config.yaml
n_layer: 26
d_model: 128
n_head: 2
n_kv_head: 1
head_dim: 64
d_mlp: 320
vocab_size: 4096
activation: "swiglu"
norm: "rmsnorm"
norm_place: "pre"
norm_eps: 1e-05
positions: "rope"
rope_base: 10000.0
rope_fraction: 1.0
qk_norm: true
attn_scale: 0.125
bias: "none"
tie_embeddings: false
parallel_block: true
init: "normal"
init_std_qkv: 0.0436
init_std_o: 0.0
init_std_up: 0.0436
init_std_down: 0.0
optimizer: "soap_variant"
lr: 0.00513
beta1: 0.95
beta2: 0.95
weight_decay: 0.078
lr_head: 0.00535
warmup_steps: 42
schedule: "wsd"
decay_fraction: 1.0
decay_shape: "linear"
final_lr_fraction: 0.0
batch_tokens: [32768, 65536, 98304]
seq_len: 1024
doc_mask: true
train_tokens: 144800000
steps: 2438
dataset: "wikipedia_en"
Each number is 500 + 25 x the weight over its row's rms, rounded and kept within 0 to 999. Layers, rows and columns count from 0. Numbers have three digits each. The size before them is the row's rms in percent of the matrix's.

# layer 11 MLP gate, 320x128, rms 0.153, rows 286-319, columns 64-127
097:513508495499501505491498508472486524548521465517481479524489491476455517505452492461475501480465495494488496509508499528515507479523538560499526474507488496491478501498518515487483521491526492
106:521489515518515428454514495524518546526454461511462475452499522470499508520505522489471487482473497502523500486515501526512494498502494428486509534455539456483457549463496487517501519558523509
105:495499458507509532489478497490527490527496463521531515536487523524480487516479476501535488522496531502496506477511497462465488521491502505477557450506509538477499527489505478519521470514536456
094:506542504520531463496498513538493517485509487524516492547493506488522507481468522506490517509485503531532517487516531439520498472533572520471529539511473465495509517525490502490504492537496461
095:480472522484475489484504489482483533560530555466483485475495554468480525482513469488516504498477549520489439501494487468506514526504497463464511488508512509500559479503510472528475490528518487
099:508453468473544475486513485491501522528499513531522492473532499509486480471517521543500483492533487509503531530506518527500509503467536508516493488460518527505488493555466535498488494478467508
097:462477480517477493479498536541507460524466569524544535482567485512513513449492488500504507496457536514512487447480533469539479473479490540491521495536497541488518533493491495488504500526459501
103:478483532538475515519527490515494511523474501423540506486488456535506533466486470436523514505477545493457488499506479435487474478500487538462507489497511490515465515463526499513524469469504508
104:522509486535526474500508503550503541477481498488478500508470491515490524494522455494509499481498528485453494522495546496484485481485434499501481487519535516470450493487518487515500471459528475
099:516485478478507553469554437512488519457496554456438519503520480511513514465530491520489512500477532517543507486502532493515502506493517531477490509459508515524486527508491481511534516468519491
105:493492511500504507516532522470494495508483504497507477542503524470525520518560519483525487477474541488517496459442508525532476522496514479508524470492503465486510487528464493516495483545497487
087:484499535473506488546497459495497491471535516458490477475459510519499510545488480505520522484508491482466519494547485518473501525510513495478502480514499532511458508510494502467487478455485469
089:498488450542522469464486448446498487494485499499504485451547530524472514511523538528508535498475502452488552497501491511531499496492533527531498532455509521493475496511484517497562496500482503
092:479516528506509469493479502496490546523523538489472518523433480530504475474461466475455516502508473523491509498468480500490459477473526499461496503530519478504484547537490525479503480490497486
094:494511505481480486534490455536545472471506466534470471493490527496503461466455529528492519473522484513475484442487554528517482532472465466520504462524498509501493545495520472493505506524466485
110:490488517559464511504521502567488502530480528540470505567513499469527478477500477483496485495495473511547500477529491513507479516516506516497487493486492487532482551514495525522544459531469473
097:494469490472496520535446473481510462501497514437537538528544554541523461515463547505467497521483500523503497472500542498489484533482509544515487498489483497471492481533498471458511512508506451
093:508500551477509510515508458518513528517495469517477520475495499492499487510460485495502476510514489528487516509534496507458534470544493511491500515520536462525525548483471448491511475497474520
102:486495509547516470472492474490530523481486491477466516487481534557506557470538517464488494463516484527469450505510473505542482461487530470486516467506510465529458553520475538533478468464460478
108:486472498508506516474487536478497518495518478477515522530451516479485514489477487485485540510497512473474527465490499486539480571524508503495488497502520524522486468516499521492480507505518476
100:504535499491486510520509506573513502510514501506458503497491467463471535470462551492522541470505498560462539513507530494476484483485487503458500504460516487511510472518499481502518470487535451
099:504522493517485561511510521516483491552466447531514477453498453492477508507471511481479516513524466488476493487517525520527501486507482507474513534509497504514501475553526461485492512497536469
089:447510494528532513466504457509484471497515526515463473531467496514474545511491464522491491465522516450491465504493481479490497523434552480513508468498536524504479501498474457528540464505509490
113:518439486465475516490492527488465545504523477525497515516493482492520490510486486503513441502463486483520495443527521476481504482492485495520509527574488471482526486471478501469524468519453522
101:553505508504462468482527539527500504540524489498546527497500479499495468454547490545513505543450509501508518502533503523480509507485475499484542484445540505475552483539495440543495497507509508
100:507518493474475543459529511486479515486561485474488534449485477443521499485514473501501479510511522501487449507536528468494523514497489501510509453466557498527504515563515510534519520509490454
095:524514508514527494546509496486503548476495509528464522462544533512509520506492485476511478513476479527479497520527507467499527511467516523508527543496487517509496493521500501508497493509506484
117:495511505468522520472520506528491515510473551515507495501514521454498476486493473480457491468491504486509518498492503444472489490504503508505517491504484505489466504491531509548490486479455513
094:518456439541478520517471488521494482461488514536540496489535521488504500448495529537467479493535501523485477518510544521515542494484474518514465508499459533493491502514531450500483476530491541
090:487480466493493468510529514502513505486517490485469474452479545493533485485484509546490512494508527480415548504427495469524492466486504484453534523509492458506487518517423501500455466503543501
087:521508552540483535495490509515480527494514501505489495509459501506499442490543509494526501503531461540509507454504479490501495498470506528501508494436530471487520487490485530510476510485469469
099:502558444476497487507524480458539500535459486504521482482537526509486504517479498479531515467533502534480494493494479501481504439525513507428471507495455450517472468500491551492495453510506525
106:470500519517499492484486471449490520550492551536474500510497519482544504540526473493446499507511504514511419466480525501522517507511499497463481488491509526497505475488511512493522479512480533
104:483487535482463515520522494501526479492468551480519535518504488488533461466499521529508507545502504523465490495517537508498490476534499498488561524478509502486481423520491504505465532536507483
# layer 11 MLP up, 320x128, rms 0.145, rows 286-319, columns 64-127
101:519506553528526481546478560465500513530497478523488501496460522514488517528509479455475493477493432483493498470485496512497510450492530538481512500497507499504490525505496490510535536518509517
102:444509494503496434486484473509490527515504480518478492459492506480497507471543521485515501495512496529513504482506522478486536518549505441448523499485501490456475520546484485542488533517445510
108:477501498513496492493543495457489542471514498475469525503519457483490516492437506487533502464522476523482509493489508468523504473500479530552528464542519475503494546453550530492495525484474509
109:439462506482493549504473479522485575475435514521534485452510502527491513504508511497497498471538485517521516484510507469494506496436483478495481495485550493469507462489508487500518499506492528
096:551487527505493498526503532468491508498504505535494495508524472528427497523500505473477464533502480494500483507470498457481455520513500545566488531511504538531482495503493498493474530481506578
104:531493493470514518478454534526509487526498462464505496521454442541473529466499502482481528523469521483553521503448480499483510532445494464486470475474491529511474493517553517516447445481511520
094:506534511491524510489490543483458481497488461531534546528486473451481483505511464553508532503508523553526542474476531473481463519497484516435533491499515535480479486522477502520544533544493497
102:533499500433538522483500502492508525509521501534484492537479556476483465496538511543465472548501493496507485500497488540510501492456541492506507565452470515519517492527483494486481534503489482
114:506491503507514492493547492492469547511489518468492497481485514515541494489497523460510517442518507485523525481492525564488517515548448484497489543548504516487488490463505461508459466477505519
098:497503470486520452491516488508467462472460499516449508579520484497467535473486494455494482512522530486508501504506560508487530481538497508536497469472535498495456504472521490529486523532527518
103:438494499524475495469481481503504468513450501490494450485518512489489516468559520504519538480523498512501501459445477506506471458472539470483532520518452495496461489502502541504506504437504503
091:489501469550504521502499498547506502532472526540484524470526505478523489500510477507521494441512474505493491474534485517499519480501538540530499481523486540546511475447491517492497544507509489
095:530504448499460510515531499470506467503490498529516482513519543511488484454470490484550461531511502430469485504546490476458512548513520481524502488506500506503502484487498497493513541486532496
097:493470473489532488490527493506462489490482511544502519531529474484503520508489496498492488498544502493523541525510514518485476500506463515484511507555482525554492555507444511506445499481476472
091:503508531512440512500487518515509511520498490484524500472495495494542484470468535515505485485468470529503520448474533483466500528463500489463461485479489479486463544483485527503473480533515486
099:553478469541487487520534515480489526524482479517515489486499498535532466511501494561532491519531492470529459466525454533537506490523496494510479441506522483485549478530511475512499483493483482
099:508475483509456454474499486490457538489507508540494471510559519507510520502453527507489487497520480458484524548477534535505466519435487455527534520551512502530501515529483507462507492483488499
102:447516491484498483544491463525527476517465472492496521507551482461458506532526490522490514546474541509487467497475477476531518481522532490465472524498519516491487466520485498473498493544487516
108:557480487531515498482458486509471519467496503483483518529510471495514490484531511481517515474533480528477520505487483480520480519510505487512515474525466487499508547496504501455512535522502477
108:498519539497506523502546528535524468490497522496471468501514495497529483485533479465507513512511466469479502495500507505501483508538525531492465486505517498508485542520480527528521501505461480
113:491502523500504488495507545548541508478503506489523440483469480512475510516481472524478527536491496529502523532477489530473486523503505511492496524466555518456552530504536477465501460494499469
094:541466451507510454508492488500496480477484539477495503481513496518465516490519553499521479525536484519486521522516518505515521507474504498509500486502454501527522549532560561482485519517474524
099:478578487519532509492517467510465451482494476498479522496516532518477472475497441485501491509478511483454492513528545536523495507508542479527475542467486507541468496538490467462542491511515498
095:480524527481453493471499508543503519488497512487491526530461516502488498529506490493459536503520508508505503531497479478452533567490508511515472510468461488504498484497467521512530513499537495
099:502512513529494536532493474502510498548522535484517499491500474511471538474548491505543507529460488488499536530522519515468508514492471516466515535439522493528539490497490491522489508455472476
102:496474566485531483501460512496444503437514473534465493499533501488529547486493478496477524495524453530482484493508472499479495524481503525477509487536465509495496495504472514514472487497518524
103:500522483496527496513466524480461509524480483512515537501474483460490484536510505472535485556517477502472531536484489539466474536495502542489462472491490540558495520521478535498480474492497537
117:518494523502485485494518543464511487485475475483561533488486517495520497512436447495466501464534493533527505484482497539542543487495485522475529535476482490510468500482509467462472494505491471
101:517514485520499483487552497512546502483496471500507485517520500505457509476491495467482485505498512505539478533501515551493496477527508498523514465536514495522476465495543462502540555469488490
102:499520479526480485517485500494463502466547484534521507538472510522513500507475481540467465444502511522540477462424497523513485485544473473489498494531459535503491493508492525516501482501501441
092:518518502527509508523520507529482543493496516498533509497506491469500520517515484523506460468514504495519497504494504481502495527515516530473499521525459543513477487547520495463519529517496475
093:491521496524526521494551435500524486481509476511518489510523512460449489494504502511492482476467484475496501528470512462528492548497512512545489524500520517484504530505552528540476473508469480
109:533497471535468496494519486487463510504533500508485476530495488498532505475528504471485553526471545528529457486503558529492481420542532475461497473490500489497530500473488493500503499492490538
099:551476524520454466484516543503479530461457464486498457490449507520514479477489498490456523491521485549477518534511459477476518530493479548502488496552492506486499501496471493492483501508501454
# layer 11 MLP down (transposed), 320x128, rms 0.14, rows 286-319, columns 64-127
095:506500517502463538510501462524487504488513534471564534501503470473517502525507440498532523458494485513497496475497513514490492517499506460526500531462490516450502492570508459546477457496496498
100:526454475498509534506498484502511534495517510497497500526534482514535502477452513464503488491476503445504513537479495510527515470460497521510472489497510513497518489461518533493500420460488481
109:474508494534530491491505516502474491481506482495500548579514469491493498488460504511533504510522529488479506505474499407513506492471525545497525448515519480499489532499522494498484513489527534
096:541479487476532468495495490518501487519542508537470542471492557502500481501484488535480499503481499512481460511505499518510479511463451497500530530483513512524485535524500492505483453469497472
098:459492516482500515499484514494529541498508466491478491497492506486499497524494497539516529490505525485493510514486491442470530494507504481511517494503496498520510476507502531477480562499517463
102:524465486523489528471540530463472487556525493516515519490510505505484508498475506522490485498504503466461502473526503513534501500506514498512469485521535470517520510490523526474519505434426490
094:447476476508478528521471534469529499501432495488550461475511454525546518454507466484512529486484516512535487499537475487487516485489477520505501519505529500519474500494456484504526458500504498
095:482512475517507488506470476513492546522488528533422442472515521508513520523492490563499459521517522500520476486491511540506489478509527502510464552484503497534481478487479529503479477529474549
107:504460485505463506510478503478491520491486514485545503492504532522498515515525496500505505498522496500478535493480517552482500490511495469499506499529485484511511523490551493517505514529505512
098:481465506539480482495524529510532503546522492486471501479465527531487441453510534489506565467511484495479451483523502547502498485479502519529467492501490489445490492505486497515486510512508462
099:526478523527525526511503472484500504471476537503521468535508490527461497504510451487462422496475466504521497460499526485484499508502504482495501515520533522551483520488530524534515460493477488
089:488557497513515492481477531499517511470485474487443519489515500489521493492513454514549490518494508475489516473534542529489495456514514516481557536470494495501505532442480543517518493538502520
100:520510488532531515475465471460539477501477494490511449527514495546458501494495538528488540508502480482481516536454501477537511486511507489493485491521478502512490516464506482528519440465481506
095:483502546522514500529513500460479479473504482514507466518510455503485464498504457509500551488497525484447499571455480532489476513497498500465507477488517457549498493449529499503512521488453490
091:499525524516482499486464504449487478530499516485555506538530475560516502516473491464512506490492520528504497482489470493543501500504507468519493504495488490476457461478531529505502432535505491
102:486477506502557485476470481493512528520488493502562485529492497500509492456526561482478523503476466485505482476483488474483498513480512514491464479532499497511507483530475481469480514506491470
101:480509502523519497516511508498495487443484471500514465509535455522481526507483503490532505517476522500489521498515514489503530516499508463464537495516505512480506449468508515506472440499528511
096:521483478512486470500533514525489520522493501504483548516489514480506514534518494477460512554503464479534471484519502515505523500488501473507482496491473530453489528519499471488538480500465468
103:504524533492446531500535473488506475514496495506558515507515494465537519523531465530477453464509491532490458526493473472529478492528500459496506538454491456460493441481507495486539445507503487
112:491538508481495489487496488477525482483514498439440515482552535521475504516515525520508535511480499444502497470562498511524505504490505507477507490499544550500496470512433509553535530519501502
104:523472472494476521502475521520510483504484492482509552499500520495512487473515521536512513484519527507511460488498516551510473513504486477515481516498495506527507475509506497502503427518440488
096:494506466486515520503484476500447519480501529501470490532528512566472492510532460499511516507449490499495534474483492464531472463499546516488532475459494467501516523506514492504485474483520550
099:480520496489515513527491478485530489526546494511455505473463525481508531513511497510503479516546511461489519489544505559515512529501452537548461480444483537500457500482464487474521470488457525
097:520527484514523493524510486492468586523531492540462498495492462501509519487495503490479510499474517506537532478484482479462524526521491511516501462537510499515453486479482470535491475514503529
102:503502521480499508511471485510529510511528489515556523499508486468540460500495510478468534513505492466488488511509489515483498519528523530472524488458516506513512477519528467492484503465464460
105:545517471475504536490520498479556516531489444480535531488495479503495498475519540491505472516508506476506508529513479480505535504546504517506470516494501522512507534481515473473471489446512497
107:481497541540525465548523516490467469510435496519485475512528503526487491547494537458502517488484493511509536506504505468511504489517481489486521498511474473513471484471538490556465489493522470
107:489507506496488486416506523547479548505508504530489477507496514442512503525520507485545513529497477521532487511498553532499508520487523514544485449517526502488512504511491475549486512449514519
104:484480496477516542485490504503460470463489505481499520513501506521495501483473513518495489511509487478486500538511525491504508508495456491486504486487451524502502532501471526482501494511470535
100:499499470498469514540507507491495473497476496506537475489484507532515486505481483529516466484509511513503500493491495493506487489562481486528490508519502507595487512499490494540469492514488552
096:478510484476505481510474494524492506514561490490452495485482515495505501489485498471489548501552497520523499488522510509487495516502516486477471497457528492476524489487465499504492514497498488
094:497445549456504484487475550476454525515506528456494483543497491484504538528480547540484476528504508498471512442502489465493501499527560494530492490519459510496515519510517502516484537516522510
105:485475537519540500493488471459476447499519504576486497539484531474545469516485500500483495502500537528514474495495503496520494519447513514516490461495518517466466465459508509479491485529488480
105:499451498486490464490498538483480548482555507502460484473533514499467521526519468467459517490487532527520523484497506512515545475479533509510499517534521504503511506479539491509555434494520518